From a checkpoint of a small transformer trained on Wikipedia.
Size: width 192, 6 heads of 32.
Architecture: LayerNorm before each block, attention and MLP in parallel.
Training: a variant of Muon for these matrices, 6138 steps.
Each number is 50 + 12 x the weight over its row's rms, rounded and kept within 0 to 99. Layers, rows and columns count from 0. The size before them is the row's rms in percent of the matrix's.

# layer 5 MLP down, 192x768, rms 0.133, rows 110-164, columns 128-255
107:61 59 30 30 51 63 51 59 54 56 47 50 41 60 55 57 43 53 78 42 44 42 50 47 49 55 52 41 54 51 40 28 64 61 55 70 53 71 55 49 58 47 17 67 51 43 42 54 49 57 40 53 44 74 38 37 51 51 43 37 56 67 66 37 81 58 39 47 49 46 43 55 30 52 45 41 68 56 49 47 35 58 28 66 53 54 48 51 56 49 50 60 57 62 35 31 58 59 61 51 40 51 56 38 50 47 61 52 46 47 48 51 61 53 40 42 64 31 51 59 71 46 57 63 43 36 45 42
098:40 51 51 41 58 61 51 65 53 52 25 54 67 39 46 43 50 56 53 57 54 32 54 18 48 73 45 34 51 50 50 68 44 39 25 25 46 43 30 59 64 54 54 57 53 56 38 60 21 26 42 38 55 61 64 68 37 52 51 66 47 34 41 50 43 35 41 62 50 30 59 46 59 54 62 78 54 64 44 35 47 40 41 53 09 48 62 36 43 39 39 29 69 45 64 42 35 52 59 52 46 58 59 84 36 58 56 51 54 56 62 37 44 57 53 70 42 44 63 46 38 37 65 23 35 40 40 59
101:32 46 56 55 45 32 38 67 46 48 21 33 64 60 56 48 63 44 67 51 52 30 45 74 56 59 44 44 62 59 69 43 53 61 76 58 44 54 49 61 34 44 53 57 40 34 25 38 39 37 65 43 56 78 27 28 64 73 79 52 41 63 58 63 65 55 55 62 71 47 50 52 51 41 38 60 58 49 73 64 69 26 51 48 44 49 47 46 49 43 46 48 53 41 67 55 60 35 77 25 43 58 54 64 39 57 44 33 41 44 51 42 39 29 40 49 40 19 59 47 47 73 62 45 56 40 59 72
101:43 41 33 27 56 34 65 44 46 57 54 55 45 58 52 55 51 48 43 35 45 63 69 47 17 49 60 27 60 62 42 40 47 50 60 64 54 55 47 29 36 34 57 56 34 53 29 44 49 45 76 29 53 51 56 43 49 55 54 47 49 45 47 45 60 52 35 44 50 57 70 37 54 69 60 72 47 43 39 59 39 47 35 58 42 50 44 40 46 51 35 82 74 45 59 28 53 32 34 55 59 34 43 45 61 43 62 55 34 43 52 47 53 84 76 52 50 65 56 12 61 61 51 45 38 18 54 55
103:38 71 38 38 41 53 34 52 58 50 60 36 63 31 60 44 43 39 58 42 57 60 37 43 29 46 61 44 58 60 51 36 67 35 44 46 54 49 55 44 49 34 54 62 36 85 46 61 60 43 48 68 45 56 46 24 65 59 39 60 46 63 50 68 36 48 62 73 54 57 70 61 33 60 30 53 61 64 46 53 38 31 61 43 55 37 49 46 42 59 40 43 44 57 44 56 30 16 32 43 20 61 41 86 52 31 51 42 51 50 51 41 26 48 45 42 53 63 55 50 65 73 52 56 72 44 41 39
100:40 48 50 54 31 56 37 34 46 25 43 61 40 57 34 42 69 47 52 56 42 57 56 36 58 44 51 42 71 49 39 44 45 38 48 26 53 58 39 55 75 50 69 38 40 48 69 60 40 53 47 46 25 69 58 36 46 62 55 50 47 34 53 57 26 44 64 44 42 33 46 49 79 52 32 63 56 38 28 49 49 43 28 64 72 52 63 38 46 50 41 53 50 31 63 63 47 53 66 64 46 52 63 43 62 50 55 51 41 54 49 69 57 46 30 24 49 65 38 64 40 45 46 56 49 66 50 44
098:53 43 50 58 38 49 43 58 52 56 63 49 49 57 58 58 45 50 72 44 45 46 55 29 55 56 42 49 29 43 55 51 39 62 45 55 53 64 43 84 57 26 58 58 49 40 51 73 47 61 86 38 23 20 50 68 64 16 52 66 42 15 66 49 44 70 42 59 53 50 36 37 51 41 41 45 37 50 70 33 39 46 50 40 53 40 42 61 58 54 46 59 37 67 70 61 47 43 40 62 46 45 43 19 55 49 64 65 35 50 41 72 46 39 38 70 42 54 39 59 54 37 41 68 47 50 48 60
099:40 61 49 32 47 56 45 52 57 58 61 63 56 29 40 41 49 44 59 68 46 30 57 76 36 37 27 52 48 37 62 36 52 55 46 55 51 63 26 53 48 83 52 56 32 52 52 43 55 54 44 46 47 39 60 44 57 37 41 55 53 46 63 49 55 67 59 59 62 28 68 38 53 56 47 57 35 62 55 67 61 38 68 37 64 50 55 22 41 58 54 44 61 57 51 59 33 46 68 50 59 60 54 39 66 63 37 42 64 55 45 34 49 56 39 58 49 74 70 68 42 79 43 41 36 43 39 62
099:85 34 66 35 50 51 59 36 36 48 33 52 59 36 57 27 49 46 51 47 42 46 47 48 34 56 71 64 57 44 56 49 55 46 30 50 42 56 50 65 60 41 45 66 60 40 54 66 58 33 37 38 54 61 25 52 54 57 50 44 53 31 48 60 54 63 50 53 43 45 53 40 57 40 75 34 38 54 35 29 32 56 50 63 50 54 47 51 43 55 54 35 39 51 51 30 65 70 60 63 54 35 58 45 59 28 56 59 43 66 54 78 62 60 49 48 46 55 43 70 45 46 49 55 48 58 37 65
102:56 32 57 55 47 50 55 51 58 56 47 54 34 49 39 44 54 45 28 47 51 59 73 52 37 52 35 46 38 47 48 45 43 63 49 34 44 41 41 52 51 41 57 40 52 51 45 62 43 65 36 63 45 84 56 50 42 31 40 59 48 56 45 55 32 53 47 58 55 24 58 42 52 60 57 13 54 47 54 46 69 35 54 61 25 58 68 53 45 47 31 55 69 42 50 59 27 56 47 56 46 46 58 51 55 59 38 54 53 56 64 43 46 30 49 47 54 46 44 44 35 54 62 47 42 42 59 49
096:43 45 62 44 36 59 45 41 40 47 47 39 26 41 63 50 62 53 45 44 51 54 43 60 38 48 36 44 28 51 45 34 53 63 40 40 80 58 41 64 54 49 39 62 39 44 62 26 64 43 47 66 45 47 48 53 49 58 69 56 54 44 50 54 57 61 48 56 45 48 49 49 40 37 59 65 63 53 34 61 51 33 39 50 53 54 62 43 57 31 53 61 49 46 64 54 39 29 29 59 36 60 51 34 48 61 46 44 33 46 46 39 38 69 36 59 40 57 51 36 66 46 48 30 56 88 33 33
101:50 82 42 31 61 66 77 45 44 48 30 50 68 57 60 55 43 50 67 47 49 46 56 75 58 41 43 40 51 47 22 50 61 54 31 43 52 66 41 57 59 42 53 89 57 61 47 38 40 49 39 55 34 56 70 39 34 45 54 61 58 55 78 47 37 34 46 36 63 68 58 64 38 18 64 59 55 52 47 59 77 48 47 68 55 64 52 47 58 43 63 35 38 42 46 61 41 65 57 39 64 58 63 71 40 38 32 43 53 37 49 56 51 17 66 58 42 59 41 46 55 70 56 56 45 46 51 42
104:26 58 53 54 56 35 48 51 59 36 39 47 51 82 63 71 49 52 42 21 60 32 54 76 40 48 38 57 47 71 54 43 60 41 28 72 49 46 47 44 57 36 66 63 54 80 47 45 36 43 60 59 58 69 67 25 53 64 63 49 62 58 63 43 63 58 39 34 49 53 45 51 33 64 46 33 46 58 51 46 30 74 49 24 45 31 55 32 44 64 49 50 55 53 45 51 18 62 53 52 63 33 39 45 42 49 56 79 48 48 80 46 43 49 32 52 56 59 60 46 47 44 67 40 36 57 56 73
103:51 73 51 43 59 44 58 39 57 42 68 77 58 55 52 53 47 56 58 34 33 42 71 50 39 22 58 55 86 61 42 49 48 29 35 63 59 56 48 34 42 68 43 49 42 51 44 39 45 57 50 61 63 40 44 40 59 44 63 35 45 53 47 54 45 43 33 38 64 39 60 66 40 65 64 34 59 28 75 56 49 66 38 46 61 19 49 47 59 58 63 43 63 39 39 45 38 50 41 49 49 41 52 48 54 56 57 57 68 38 64 54 93 46 46 71 68 39 41 45 51 57 70 33 64 53 35 47
101:70 60 54 61 48 46 72 57 44 51 70 55 37 61 55 59 45 42 57 57 54 53 33 53 29 49 56 29 63 58 61 55 63 48 81 74 72 53 39 46 61 53 51 31 61 25 55 57 46 52 40 77 48 44 46 64 36 63 69 59 42 55 39 49 58 53 31 29 41 70 47 40 35 62 51 41 29 40 76 52 61 57 56 54 42 47 47 34 59 57 53 68 58 38 34 54 49 45 49 69 47 50 53 44 39 33 44 51 44 56 43 42 67 37 61 41 41 37 52 47 50 41 57 59 44 51 50 33
118:39 65 57 49 23 37 51 33 50 32 60 61 61 40 71 40 53 44 61 45 54 37 34 70 85 63 49 55 38 48 52 63 47 56 51 55 40 37 64 55 49 41 37 55 43 20 36 45 58 40 54 44 67 31 55 41 41 70 62 40 39 59 51 44 59 49 55 64 39 57 46 37 66 42 46 56 64 41 66 36 36 42 39 59 41 54 49 66 53 52 43 66 40 71 51 56 50 52 64 63 29 64 58 48 40 45 65 52 71 47 57 60 60 51 47 44 30 48 56 46 49 51 49 71 49 55 76 45
105:53 53 54 47 61 64 63 45 39 51 62 38 50 45 32 61 46 43 51 48 39 54 70 47 42 26 54 51 66 75 53 50 53 47 27 47 45 47 53 64 48 71 51 51 67 63 46 64 52 40 25 65 55 47 49 38 49 43 63 53 55 53 61 48 38 39 70 42 68 47 50 55 60 42 71 54 40 64 55 44 44 59 41 67 46 69 63 49 59 66 37 37 58 43 51 67 48 69 48 55 45 44 58 70 57 46 50 55 30 52 54 60 50 51 68 52 74 57 30 44 46 51 36 47 74 61 50 47
102:90 62 41 55 54 42 48 58 54 62 37 46 60 39 46 32 45 56 38 68 46 52 55 36 65 45 44 47 66 28 46 55 29 37 40 47 74 36 29 39 23 81 54 32 49 31 54 56 55 43 46 29 58 43 55 42 45 47 74 62 54 38 63 54 46 67 55 60 44 46 71 46 66 41 40 59 54 63 33 43 31 46 46 48 56 67 47 41 41 46 55 40 31 56 51 40 57 59 50 44 58 56 59 49 55 36 52 47 52 61 55 66 70 67 62 42 69 51 59 53 67 64 65 45 50 58 76 37
098:61 61 59 41 47 30 37 44 67 49 58 60 50 55 25 32 67 56 36 53 52 50 51 45 54 61 43 48 50 55 41 64 55 66 41 42 53 45 41 34 45 54 51 42 48 64 29 56 50 57 54 69 44 52 40 46 51 53 80 60 44 56 42 44 60 37 42 53 40 56 56 51 37 80 69 55 55 79 50 51 40 64 45 39 37 54 61 14 41 74 45 42 36 71 64 65 52 46 38 45 49 45 56 40 62 42 46 42 49 67 40 57 67 55 12 45 43 55 65 45 53 53 63 35 45 33 72 55
097:45 46 36 33 41 54 56 62 66 40 60 57 44 40 45 42 46 50 50 54 58 38 52 44 37 52 60 45 49 47 45 63 52 58 48 51 33 39 53 39 38 59 46 43 49 61 72 42 61 31 38 48 67 49 43 58 74 54 56 47 68 44 47 55 64 41 63 57 54 60 41 50 85 47 47 39 25 44 87 29 37 48 37 59 43 41 51 67 36 34 38 43 41 47 35 48 45 50 67 39 20 58 53 58 46 48 49 70 40 40 56 47 58 24 66 55 42 33 57 60 49 60 42 54 63 60 62 36
103:43 35 70 48 49 51 27 51 50 42 46 44 54 38 39 40 27 45 46 28 69 75 64 62 33 35 53 43 58 46 64 37 45 62 38 36 39 41 50 65 52 54 81 34 57 65 40 52 35 49 67 43 58 27 69 34 51 47 51 43 65 64 36 49 49 73 45 60 46 76 55 47 59 55 50 61 42 57 53 83 36 31 68 56 47 56 64 35 39 27 49 80 60 29 58 61 57 54 68 47 41 69 38 67 58 42 36 38 62 55 55 60 40 56 50 36 35 44 34 39 67 34 55 51 70 57 28 45
094:40 44 45 47 49 54 41 22 43 78 42 60 53 38 47 56 56 43 52 47 58 24 43 50 35 48 40 32 51 80 49 44 63 43 78 60 55 51 51 58 49 40 32 56 40 46 54 47 33 34 53 57 43 50 30 31 73 65 73 63 53 53 43 33 66 54 50 56 23 63 54 51 54 42 42 62 56 75 56 41 62 58 36 40 66 62 60 46 41 33 67 27 44 60 48 67 57 26 51 38 41 73 37 63 34 39 70 52 62 63 64 46 59 43 36 35 40 32 70 42 37 54 53 60 60 57 48 36
103:63 39 48 51 58 56 28 58 52 35 45 34 23 53 47 29 21 53 59 73 46 66 36 50 70 79 37 81 45 44 51 35 45 42 54 49 52 60 43 25 35 40 41 79 53 46 36 44 40 47 64 41 67 38 57 58 46 35 40 24 47 40 35 59 37 53 58 47 47 46 52 30 44 40 33 77 47 41 32 59 61 50 59 30 38 51 48 54 54 43 47 59 38 44 38 55 58 54 71 62 45 53 34 62 47 46 38 36 47 35 38 44 28 37 61 52 65 39 59 50 30 56 30 43 30 58 47 42
100:53 51 39 58 33 56 39 48 36 34 45 57 61 39 39 56 50 65 53 33 44 51 58 44 58 49 39 64 73 48 47 40 47 42 57 44 56 51 53 45 55 41 43 50 54 18 48 50 52 60 43 59 66 40 54 67 55 49 35 34 30 56 42 59 48 48 59 73 44 48 45 45 39 40 32 44 66 63 60 67 40 36 69 49 54 47 53 53 42 63 39 42 41 49 41 48 52 59 65 70 48 39 57 33 40 52 61 59 40 68 73 66 45 27 66 48 57 52 44 37 42 57 54 54 48 76 59 44
102:61 57 36 52 57 51 35 61 55 34 69 58 57 61 47 64 29 45 67 60 64 34 68 60 51 57 49 73 66 53 51 41 54 59 51 50 44 53 49 49 45 80 51 40 80 51 59 51 61 54 58 27 65 25 47 26 46 61 23 50 50 44 35 55 51 46 45 49 43 71 68 48 39 43 49 55 75 63 45 43 34 44 47 46 71 64 56 56 73 70 65 69 52 41 30 60 45 55 36 51 60 46 36 46 56 52 60 38 44 48 29 34 61 60 44 38 38 36 27 54 70 41 48 38 50 56 47 49
096:61 83 53 44 54 54 78 38 38 37 48 62 36 68 64 57 47 54 59 33 55 78 55 58 54 51 34 69 47 33 52 56 57 44 72 46 41 32 74 42 47 51 56 52 27 41 16 38 44 45 49 35 41 45 37 24 61 50 62 63 60 49 49 61 49 31 41 51 59 56 60 67 30 34 42 60 38 44 44 42 65 52 60 26 50 51 54 59 66 56 48 40 60 48 58 48 72 46 48 58 45 45 47 54 44 47 58 57 71 61 51 57 44 41 65 54 55 55 61 25 57 69 55 44 78 55 58 56
108:45 38 54 39 63 56 57 47 53 62 43 58 69 34 43 38 29 41 50 38 39 61 53 65 65 50 53 62 25 41 70 39 33 57 48 53 59 39 43 59 46 58 64 41 65 46 75 33 53 26 40 44 63 43 57 70 46 33 50 38 21 34 44 23 44 77 65 55 58 45 44 36 53 54 66 36 72 47 52 37 42 53 33 57 66 29 56 26 59 66 33 29 50 41 64 51 29 47 25 38 48 50 49 24 61 53 32 17 36 46 52 41 58 39 48 67 43 60 59 35 45 35 50 55 55 51 42 51
094:55 57 58 62 46 58 54 59 44 36 33 49 60 74 57 44 62 48 46 54 44 67 58 76 52 47 51 54 34 28 41 48 51 43 75 44 41 55 46 68 35 51 25 63 40 49 30 46 65 42 26 57 46 45 35 52 32 46 55 64 51 42 46 73 52 55 56 65 56 66 43 59 58 56 63 35 48 53 56 63 58 32 49 41 44 49 53 67 43 38 35 75 49 61 67 69 53 70 36 47 41 49 43 48 56 61 47 62 59 42 44 61 87 34 55 60 36 24 47 42 21 56 19 37 53 48 62 60
098:66 64 52 41 50 42 53 49 51 67 60 54 74 36 83 57 47 35 60 38 23 53 63 39 45 63 34 38 44 47 48 28 36 53 36 65 36 36 48 61 67 78 48 50 47 72 34 46 47 55 58 50 51 33 70 61 51 34 69 76 58 42 63 69 31 66 25 44 60 52 53 53 31 42 39 68 38 50 48 29 47 56 51 61 52 23 43 59 55 49 55 48 41 35 35 34 48 44 33 43 33 51 49 56 76 34 53 53 60 57 59 60 67 44 45 53 49 32 56 50 47 67 32 59 36 46 70 33
100:48 53 51 32 77 44 46 56 38 41 51 45 66 71 63 48 33 54 59 60 39 56 48 53 29 43 37 54 54 56 58 46 41 50 44 55 66 46 58 68 38 52 37 50 53 53 68 47 62 70 55 52 54 62 39 44 70 54 37 48 60 46 60 37 56 68 33 40 46 42 73 63 60 52 52 46 30 42 55 25 48 40 53 65 37 35 62 45 62 67 39 54 49 29 43 29 44 63 42 38 62 43 28 36 74 40 49 46 38 61 55 49 49 48 51 58 70 59 52 65 46 54 58 75 46 68 32 49
097:35 43 51 62 38 50 69 58 70 49 60 37 56 45 37 34 58 39 56 60 29 78 45 59 35 57 36 44 37 50 58 47 36 33 51 31 66 54 59 27 45 55 36 40 44 52 54 78 37 70 49 36 46 58 40 54 41 45 62 32 39 54 69 77 38 46 47 46 32 53 37 61 27 49 74 18 63 51 44 56 42 35 64 33 51 49 71 69 58 66 34 53 57 59 44 41 55 46 69 26 64 48 40 63 37 74 56 66 37 31 42 57 59 49 63 54 35 50 64 29 50 46 75 58 44 55 38 48
104:61 44 48 32 67 35 50 38 39 39 62 34 33 51 57 54 48 63 53 50 58 57 49 38 38 35 31 73 43 38 68 31 41 25 42 40 48 39 51 60 75 35 44 44 47 66 53 46 58 41 49 70 51 47 43 60 58 38 39 54 47 35 50 49 54 38 47 59 35 29 40 63 51 54 46 50 36 37 59 37 62 58 63 46 40 48 53 57 58 64 52 45 85 37 65 76 46 35 37 45 52 51 45 50 48 51 44 69 62 60 18 45 17 46 69 61 60 34 49 68 30 41 28 67 48 50 49 44
097:44 55 53 67 57 50 64 42 60 53 47 41 47 55 47 44 30 48 40 52 63 51 40 57 68 45 34 39 56 51 58 62 37 40 21 54 46 37 54 52 65 64 73 54 43 80 83 54 47 64 61 48 45 47 47 42 54 60 35 43 44 56 54 58 30 45 27 45 41 20 66 51 78 43 57 45 39 50 67 49 64 48 63 67 70 43 57 45 50 64 17 60 52 66 33 40 65 23 49 44 63 41 48 60 49 46 31 39 43 73 25 57 58 58 44 53 63 69 58 53 64 49 50 60 71 34 49 65
095:52 35 31 52 41 63 42 74 25 52 75 36 40 35 15 33 42 39 40 47 59 45 48 50 55 44 47 62 35 76 65 49 52 31 40 39 42 67 42 36 46 49 49 59 51 55 40 53 55 53 46 53 43 57 43 57 28 51 59 56 59 89 43 48 45 40 45 56 69 48 50 33 51 50 45 58 44 59 54 35 54 60 30 71 20 45 69 55 57 55 48 61 34 38 41 47 43 33 62 54 62 36 47 37 52 60 42 63 57 55 58 54 58 56 46 46 38 57 52 56 49 52 69 46 46 59 53 65
095:58 59 41 59 37 46 48 62 61 34 63 47 69 45 68 40 66 52 69 46 63 67 44 61 45 63 43 52 24 41 49 37 48 34 62 37 69 54 52 58 68 37 21 57 64 72 48 58 81 54 56 48 67 45 36 44 51 47 46 59 54 47 73 32 55 59 46 36 67 60 50 18 40 49 61 63 39 33 66 41 62 59 45 53 46 43 53 50 74 33 54 65 45 43 55 46 51 53 79 44 52 29 44 44 57 84 49 40 43 50 51 67 49 73 60 39 52 60 53 46 43 57 45 53 52 56 50 57
103:62 46 54 44 57 63 56 58 78 53 54 44 58 57 42 26 61 58 42 55 59 50 58 53 35 45 67 53 62 52 45 44 74 59 55 57 64 43 45 65 67 64 44 42 64 59 81 57 70 49 54 46 59 53 53 48 47 56 70 42 52 50 59 50 67 52 56 59 52 53 46 23 47 55 39 56 51 51 35 83 65 42 47 29 59 57 34 38 59 44 64 72 41 46 29 48 34 49 33 55 44 64 52 21 56 37 21 33 30 44 59 28 66 43 57 32 26 53 15 36 36 65 43 50 50 49 85 50
096:53 30 47 47 42 57 64 51 46 63 73 47 66 62 56 47 62 56 48 51 60 40 46 44 75 38 63 65 51 46 65 34 44 48 47 67 57 50 51 54 34 56 44 48 47 45 51 46 57 36 69 39 45 44 41 83 77 46 47 49 71 59 80 46 56 51 65 35 47 75 41 38 64 37 38 59 53 61 24 65 49 49 58 71 58 22 57 58 53 45 38 66 59 43 54 36 31 47 53 54 51 51 68 57 30 50 40 32 37 59 64 46 60 62 58 33 50 64 40 48 59 34 58 73 44 29 62 38
094:66 32 65 29 53 37 50 63 52 42 38 51 33 48 24 51 63 56 55 35 44 59 34 31 56 68 55 37 55 55 14 60 42 59 69 42 54 52 60 47 58 55 74 49 42 24 56 40 65 53 69 57 58 54 23 42 37 51 23 46 22 59 42 50 68 50 32 61 44 37 64 33 58 52 30 40 39 59 34 59 28 66 59 44 64 38 60 71 37 57 48 60 53 42 34 44 54 47 60 51 55 61 55 31 47 50 61 56 48 47 38 21 50 45 44 53 47 61 57 46 64 37 36 53 34 39 27 35
102:36 61 59 48 38 54 74 58 49 59 59 68 65 67 62 68 48 74 77 49 44 54 49 64 89 42 55 45 57 70 58 20 62 72 56 46 83 31 38 58 51 44 53 50 66 26 66 69 76 55 34 48 46 34 56 58 29 33 44 48 36 41 46 47 60 74 51 46 38 42 29 74 58 37 62 38 58 45 61 63 53 54 61 57 58 58 44 46 57 48 66 57 56 56 46 60 54 77 36 24 42 36 54 49 51 56 63 47 49 55 38 38 38 53 43 44 54 43 59 59 52 34 44 49 33 69 57 35
104:20 58 45 48 55 74 48 25 39 40 51 44 34 46 56 58 53 67 42 39 35 43 37 57 44 56 46 48 46 31 64 53 46 32 70 34 55 37 51 44 40 39 34 56 47 59 45 49 49 37 42 71 55 45 49 57 39 51 59 48 52 50 38 52 42 43 66 54 32 45 42 67 55 39 39 65 51 50 57 47 59 51 44 46 57 48 36 59 23 30 64 36 57 55 50 36 48 65 62 50 34 65 52 37 49 65 61 76 64 61 40 46 44 51 40 39 45 39 25 42 41 68 37 38 45 55 37 52
097:34 32 65 25 55 64 59 44 38 51 48 53 42 47 40 42 39 58 65 53 70 42 53 67 58 50 65 69 55 59 73 59 47 24 53 71 41 57 42 40 56 46 18 54 37 34 75 46 48 32 52 68 32 41 43 55 45 47 56 23 42 58 52 40 54 50 60 62 60 48 35 63 40 57 64 50 37 45 24 32 47 35 42 61 53 37 49 62 59 38 56 40 47 64 51 44 31 47 61 43 41 46 69 15 55 62 43 33 64 47 37 39 56 54 80 36 46 74 36 49 53 40 68 69 67 45 47 52
102:57 34 30 41 50 41 69 61 51 41 44 56 45 47 58 52 44 57 58 47 56 44 60 69 54 63 56 49 55 49 56 73 37 52 73 47 48 38 56 38 45 54 44 52 51 61 53 33 58 55 61 36 64 42 50 60 49 70 41 64 36 47 49 59 62 56 52 55 55 47 71 56 46 59 24 60 40 33 54 51 39 57 32 42 28 50 39 46 61 80 43 48 47 56 61 25 57 53 71 64 44 33 30 34 41 61 58 63 35 43 50 52 36 54 50 45 61 56 43 62 67 42 35 47 23 37 66 60
099:42 63 38 52 49 44 41 55 35 53 55 43 86 45 54 58 52 43 49 55 50 43 44 50 39 14 57 45 38 58 39 71 71 53 48 57 42 35 69 47 54 38 59 51 53 33 46 56 38 51 40 47 33 56 51 44 32 57 47 53 56 58 39 43 44 40 48 57 49 64 68 37 54 47 58 62 76 47 50 42 61 41 53 64 62 44 40 51 68 55 58 50 58 60 36 57 65 43 39 37 57 58 36 60 26 43 45 32 52 40 65 58 43 43 49 49 56 57 43 59 48 57 75 43 71 69 74 46
092:42 53 64 51 40 49 41 42 54 75 34 65 40 51 52 43 55 33 51 53 53 47 32 73 57 71 69 36 33 61 50 23 63 55 47 42 68 70 66 59 33 54 51 49 31 21 56 50 48 66 48 42 56 46 36 41 49 55 46 33 58 47 51 49 48 47 49 70 57 30 56 10 21 48 44 43 60 51 75 22 52 32 64 67 41 60 41 59 34 40 47 64 40 45 71 50 46 35 54 58 46 63 62 46 46 50 73 57 39 46 41 45 38 62 56 43 50 66 33 25 25 42 66 54 52 34 41 53
099:38 29 33 51 54 82 46 36 37 53 54 62 17 52 56 56 63 18 49 35 55 73 52 53 66 52 43 54 50 63 40 19 30 44 35 63 54 50 55 65 61 57 53 42 37 51 35 60 53 35 52 35 33 44 38 31 80 63 52 60 44 52 56 45 36 44 34 44 61 50 43 35 54 48 73 35 44 44 39 46 42 47 44 38 44 33 42 37 33 40 48 42 50 65 56 47 45 52 54 33 55 51 67 56 38 47 56 61 57 58 44 47 40 39 46 50 56 45 49 62 64 61 63 43 48 28 32 48
103:36 71 60 64 60 52 19 55 41 50 40 53 44 43 43 59 46 50 57 55 30 54 48 58 38 34 36 17 27 54 56 34 49 69 74 52 52 35 50 65 33 73 48 53 33 43 13 41 26 44 43 49 39 34 56 54 45 37 33 62 45 70 48 41 51 39 34 45 39 56 63 44 49 48 66 57 47 59 61 48 49 62 73 49 44 43 55 50 48 48 65 66 41 41 67 50 60 56 38 34 64 58 61 74 57 58 63 48 45 68 67 30 39 40 53 45 48 59 52 57 55 44 31 60 62 68 60 45
100:37 55 43 51 41 60 43 62 32 51 37 39 55 25 47 57 58 55 36 42 46 49 58 48 53 46 53 46 39 58 40 57 67 73 48 48 49 58 43 58 41 46 63 60 39 42 56 64 47 48 26 30 40 34 48 39 68 65 54 67 61 33 39 47 57 50 51 37 38 63 54 78 46 52 54 62 45 62 56 67 34 61 41 33 32 66 40 21 67 31 50 42 50 55 29 52 59 59 46 79 53 61 66 53 47 47 64 63 62 44 54 43 44 65 81 31 65 42 38 62 50 52 57 67 66 35 46 38
164:52 69 69 64 53 59 63 51 35 73 32 61 51 36 61 53 57 58 31 55 30 47 30 44 95 54 41 61 52 53 62 58 39 54 50 79 51 38 67 40 44 58 57 50 64 31 48 54 37 24 53 40 55 61 50 59 42 44 61 52 56 49 48 60 47 57 46 49 65 44 55 27 40 42 47 44 55 49 47 37 59 53 81 47 28 69 47 42 51 45 39 35 43 45 66 46 62 56 44 80 57 52 48 61 52 69 58 34 44 50 51 62 54 40 42 55 66 72 32 45 47 52 45 70 47 55 60 44
097:49 47 62 39 49 65 52 38 56 49 61 57 56 38 21 50 49 39 58 63 59 48 50 67 52 33 44 49 53 50 68 61 41 43 48 51 33 58 43 56 51 33 53 40 43 27 54 55 40 50 38 52 54 45 68 45 51 51 24 42 41 64 41 56 56 70 56 37 50 47 23 64 58 62 51 53 51 60 61 39 44 88 48 67 45 50 58 54 51 63 44 48 47 28 63 48 50 52 66 48 55 57 38 40 56 39 43 71 71 45 48 37 45 44 41 32 57 45 58 48 61 27 69 30 34 56 38 75
099:53 34 43 43 63 56 54 47 50 74 44 43 38 71 52 34 54 41 61 49 45 38 65 55 37 55 27 36 59 55 41 41 51 60 57 45 54 46 45 72 45 41 58 52 44 29 31 60 44 48 59 70 34 40 56 36 56 48 56 62 61 78 29 61 57 55 54 56 51 24 51 33 55 59 53 54 87 58 34 62 73 46 64 47 43 51 36 61 65 67 36 38 54 52 61 36 47 53 54 36 57 42 47 61 32 52 34 42 33 61 30 35 66 38 66 45 46 52 37 25 42 59 47 67 48 62 35 60
098:53 55 50 56 72 43 38 53 61 48 45 56 40 34 45 68 67 47 45 49 67 52 53 52 73 52 48 43 49 50 44 68 48 29 52 54 42 43 61 35 43 41 63 51 52 43 46 33 60 62 33 37 76 44 42 54 35 29 40 78 38 66 38 42 48 48 49 20 39 44 37 44 31 72 63 69 40 57 30 30 52 49 40 48 49 44 41 43 60 28 51 44 37 37 44 36 55 36 61 56 23 61 37 52 64 50 54 59 59 60 69 40 62 59 51 67 43 51 50 44 50 38 42 59 57 52 63 44
101:38 43 37 51 38 47 38 44 45 47 46 46 42 30 63 40 62 64 36 56 45 39 59 66 57 60 56 43 37 48 48 41 48 65 41 45 41 60 56 40 52 53 57 27 60 32 44 74 42 54 64 37 55 44 46 56 56 38 47 61 32 38 35 44 46 49 61 35 61 56 69 34 48 51 38 39 48 52 64 63 44 55 48 42 66 50 46 41 58 40 67 57 41 57 59 38 46 63 60 42 52 45 52 47 54 39 59 61 58 51 47 53 48 56 47 57 57 56 54 63 58 64 46 24 40 26 53 51
096:45 52 54 52 42 39 47 79 35 53 31 32 36 63 38 45 47 52 54 51 56 35 46 48 56 56 71 61 55 57 27 30 35 35 38 46 44 52 47 46 62 53 31 70 47 61 29 46 57 64 35 44 58 58 26 44 59 55 57 35 39 56 78 56 62 63 64 53 40 34 40 29 41 56 56 45 38 38 64 58 76 40 51 19 69 32 49 60 52 61 49 48 51 46 65 32 46 51 54 61 74 70 44 55 29 41 56 39 65 44 30 46 54 56 61 52 57 60 61 48 40 57 49 48 34 47 53 87
105:52 42 31 54 54 62 38 66 45 42 58 39 34 43 53 64 48 19 59 34 35 42 25 50 64 58 59 45 58 36 48 41 66 64 33 48 47 44 57 45 40 61 53 49 48 63 37 50 52 61 62 41 46 59 65 59 68 45 52 47 55 40 55 63 42 46 59 50 66 55 36 29 56 47 55 64 50 36 65 45 51 66 57 45 69 49 69 28 61 40 50 42 54 40 62 42 36 59 55 60 43 32 46 22 50 34 50 30 41 40 44 49 68 38 59 48 58 26 63 49 65 58 45 37 62 23 48 66
097:34 63 53 47 72 67 56 41 53 48 47 48 45 54 37 55 78 44 48 56 30 63 31 64 26 47 27 53 48 32 53 60 29 41 22 47 67 39 57 59 50 53 48 69 37 64 43 47 42 33 54 54 44 54 31 28 47 24 25 45 56 46 58 78 39 51 60 63 51 64 36 51 64 51 61 47 53 84 64 56 50 50 44 25 41 62 52 48 42 56 54 43 65 53 64 48 74 72 52 48 53 47 52 48 38 64 58 42 50 60 40 33 50 39 65 36 33 54 24 57 67 50 60 34 46 46 50 56